config.yaml
d_model: 64
n_kv_head: 2
positions: "learned"
init_std_down: 0.00352
beta1: 0.95
grad_clip: 1.0
warmup_steps: 200
Each number is 128 + 24 x the weight over its row's rms, rounded and kept within 0 to 255. Layers, rows and columns count from 0. Numbers have three digits each. The size before them is the row's rms in percent of the matrix's.

# layer 2 MLP up, 256x64, rms 0.24, rows 214-255, columns 0-63
081:092145159106108179116123106106134138102162130115159116133091103118118129108145125131110123073165138153185132155095119134123112181158125107134118122157099101118110100107153119129095154149124092
169:122095127151119095109118119117146124131201127153140172121089081116114112159163145125116132137082114125135116156103116125120149133093143167141160122126133126097107120169143100121186136134163135
077:095133108131103146138137120096153156114163148116116124179116160082106154160156145131138102139124116165155136117133140099079137113085121176162122141148093116112085134150098139143110144135137089
098:162105117121154100123129114101160133171138159162167105113110127143094119136163064147140158113101107136113132096111129143124119129157099119119186087145118140156082127150103115121096125125125102
074:098149103137085142168108123118122157188084117144135129142133104130126123106137138148173107147131151089144143143115158067140122126117139109167158111144136127118091138112102150167111125163088113
088:105144130110089141133123122113148093155151132166147134119140097164112136157151113147110085141099142161090109137113113116081116106118157086156165124114128148093080121101164107150128133106171123
082:112135105108099117121122122144121102147119158182117122122087169102072104148151162130111138130130105130124113099109102134130135191126141107112109119127086112110075148155153123138108104102172139
115:153119109127149135161132163149153119114120120144103155139138095131108137170162109180116162168098101132119115118166120102138090136150139153095142150141150127092126132125077103134105126149135063
109:068144171127085144101138122119134147109163127136172115133103105146116193158118152138123164162101100139149142101139149122131120129128138120171149127135091146136152144131086116116136107100121086
074:126126143157102138161101131137148079119144132142147107125103094126113111139174136182169135108123180097125145117169106112088138125112134156099116130121110117148117091105082133144096102118120085
078:113107087112137151154131136119126126153113131135176166150077159147138111099145138165135131153150095069132128098096127089070075134116158112116127116130116162141128147138136118103101134126117124
110:115132087189145140115110130131120140130160119112139134172111148144113096149184123167125132163155157137139102105149111164157086127109127150136098137120138120147099154101124132147137122135077077
082:146145105159143132162136145165108129154110150129142133157113086148130096098170142104134112148117092091116137131107140121107073118153126166167098079136124147149153134161145089152136131134124087
095:139173100145101138102122112167130143104167146085130141135075096157118104114114137135156101123109113109089104161088109123116141107182144150157121128132154100152137166158155120114140143109116109
091:105141085140122098161120112137145152118105107123111117153117148143174131115127114101141121117136182058106129160093125125152124089109106146133090096147135126136179114089120100154159129141130149
150:100146101153175126142100126159125169142090151111163113125145164137111120110103118141112175129122107132095096137132121138123133127107092092133141139133126101123190147091116188121116126140099092
120:109138122140097119097137136145081115084114151097138130160106084102131127104120093135116102122099150126158133146141188168146147099166143132148124135122133094152082110155105142149117156122168152
100:083145163139158153144131104194118123131160106109211099161136135083145157123109121146118163099135110089120130100122159139118134130155110154116131124111145093121160125120123135107136125136127127
089:158151157069139094123136160124104161083108141160114117115147126092161190086125114132145099114173142143137135124132143146149110114146116120169104131146171129146134128144126123090134158126099137
078:115130119149101184154136184146101148115164108129124131134125129085131157137136135153085154164153136133118101158070155158116141128097131116142114118150168154110145140112128175106099125138101116
116:141113125205100164091146123120124101135105169096153109153148143111139129111117113134087086144144139083145158140127112129138106130148126121146119151117151073158107137091093128124099104145141131
050:118130119089125121113154101129168101146138118171131113143116121146098130137118129136082157085101109136101182150105164148083104145136113106131132144145103124120102109161084084119121098131157168
072:099196135154078104143129115129178112066121101136114126098119117122125126116148123152130139144103115109116111127163112133135161132094131145166110136146144089087127099118155121137131098085142100
069:122142120149151123135123155133151118139129095107096154169144100106138128116149101137126147136137144100195145122166110164114117154132116154173074068131169092124107130127101132110137097107112138
089:093136142090087109103111134144129126109132144128144131116099097100078143152128141180129133123108098168107139144139117119090162129085150085141160110132113117154111074123133143100134116118141077
064:109114106144134093122086103142173147161115127133150071114114182112167157174118118158113152123151130124135149146136119098132142129086122136139135104184117094094128106140127138150137170143125111
100:150169114138084123150124099102130118084136081136151151092125149143102143143146123152138119130159167121124133095140149099129106136107096151126065137092161130120151107100141150148155117162168120
108:106155108111157117116132145152100106169137159106146149140084140147105134104181121123130148118140140114091061122122171108140133111174103140123110163142117108126103092119111143104156131156147092
119:099097133133168121137108101119125153083093097129127105145105199134142137132141128142093127142154104158137120119109111103159100134106166144140111116130109117155146143114146154188097133119077146
110:101164162149129123130119135107132137150082138128170155113119144079122103108143140170107123129091090142149091116124105128083095145141105146163133118082089122153125139130166165128094106117109121
086:096096139114114101137114127124153139127178138144132153131124110139101099127096108165115143168134109126120165117160110142093158161126177149103145168069119182126116132153113119118113092122143102
083:134117123152140138117121114156093168146091132156121104141146153148099122154143168163128137123146153136106169123100101105121133142107149175143124082082109104133124114143103191095089113151121118
099:140141133109148083163143159147105143148109157150118108106180136100130114112116134158145150137129128101106110114132185130122082147083106112137150152146135107089169145102129170147118123133089157
089:089122118137124142105126136173137168118133123128151110106093107118114164114124145077151125149104134099112117145133145141106080104100090129171084117167098114108147172143132124129101177120131097
075:141161123098150161152097092120154094143126135113128095117110114159110119152140150167150131126093110153097116062160146088095125111139131145138119112120128090102146121161150137148110104137094083
093:123167118122137162162121074146117131114104113142120091096119117097116116157119125119109116102113136123167072142158127120122142100156133141186099122120138142158134133147111148174159190125109136
110:138133126075101131151136151129118094125157146162146155104122097119091147149116119148110123172102129186145167142126132105138123157106161130073133120122114136073105122127107071112131124131134108
113:131119101145101153166099128134139109148127141157125114141131150097139072142149135156155125111124117141103136184097120095103094107097140123093113121088123176154105100100081150122131120147127087
090:140104102096109168185151094142156135163163141187133124088157101129134087138144140127117089122119168096102128131132137141113129107098112139154141117120143109077133159135127126134158117158145113
116:122113162163155129126138131089138111149143128130068122139134117129157113080158147158109155106167149098126107101135121150143125174174131115136100100116139137167132107123077124133078116163119128
079:109118093156153123154134102161114165133139100113152129120118083064124112135123147125074085171110126106106126168159115125164146142138104151105134128124135099154112133138154131164129129136082105
112:091122114087142140107127134155075169173122128123117105150158133139140122131106127144119138132149164128119137131154145136126164113126051118104139097111123149141159120129120130088122077183153124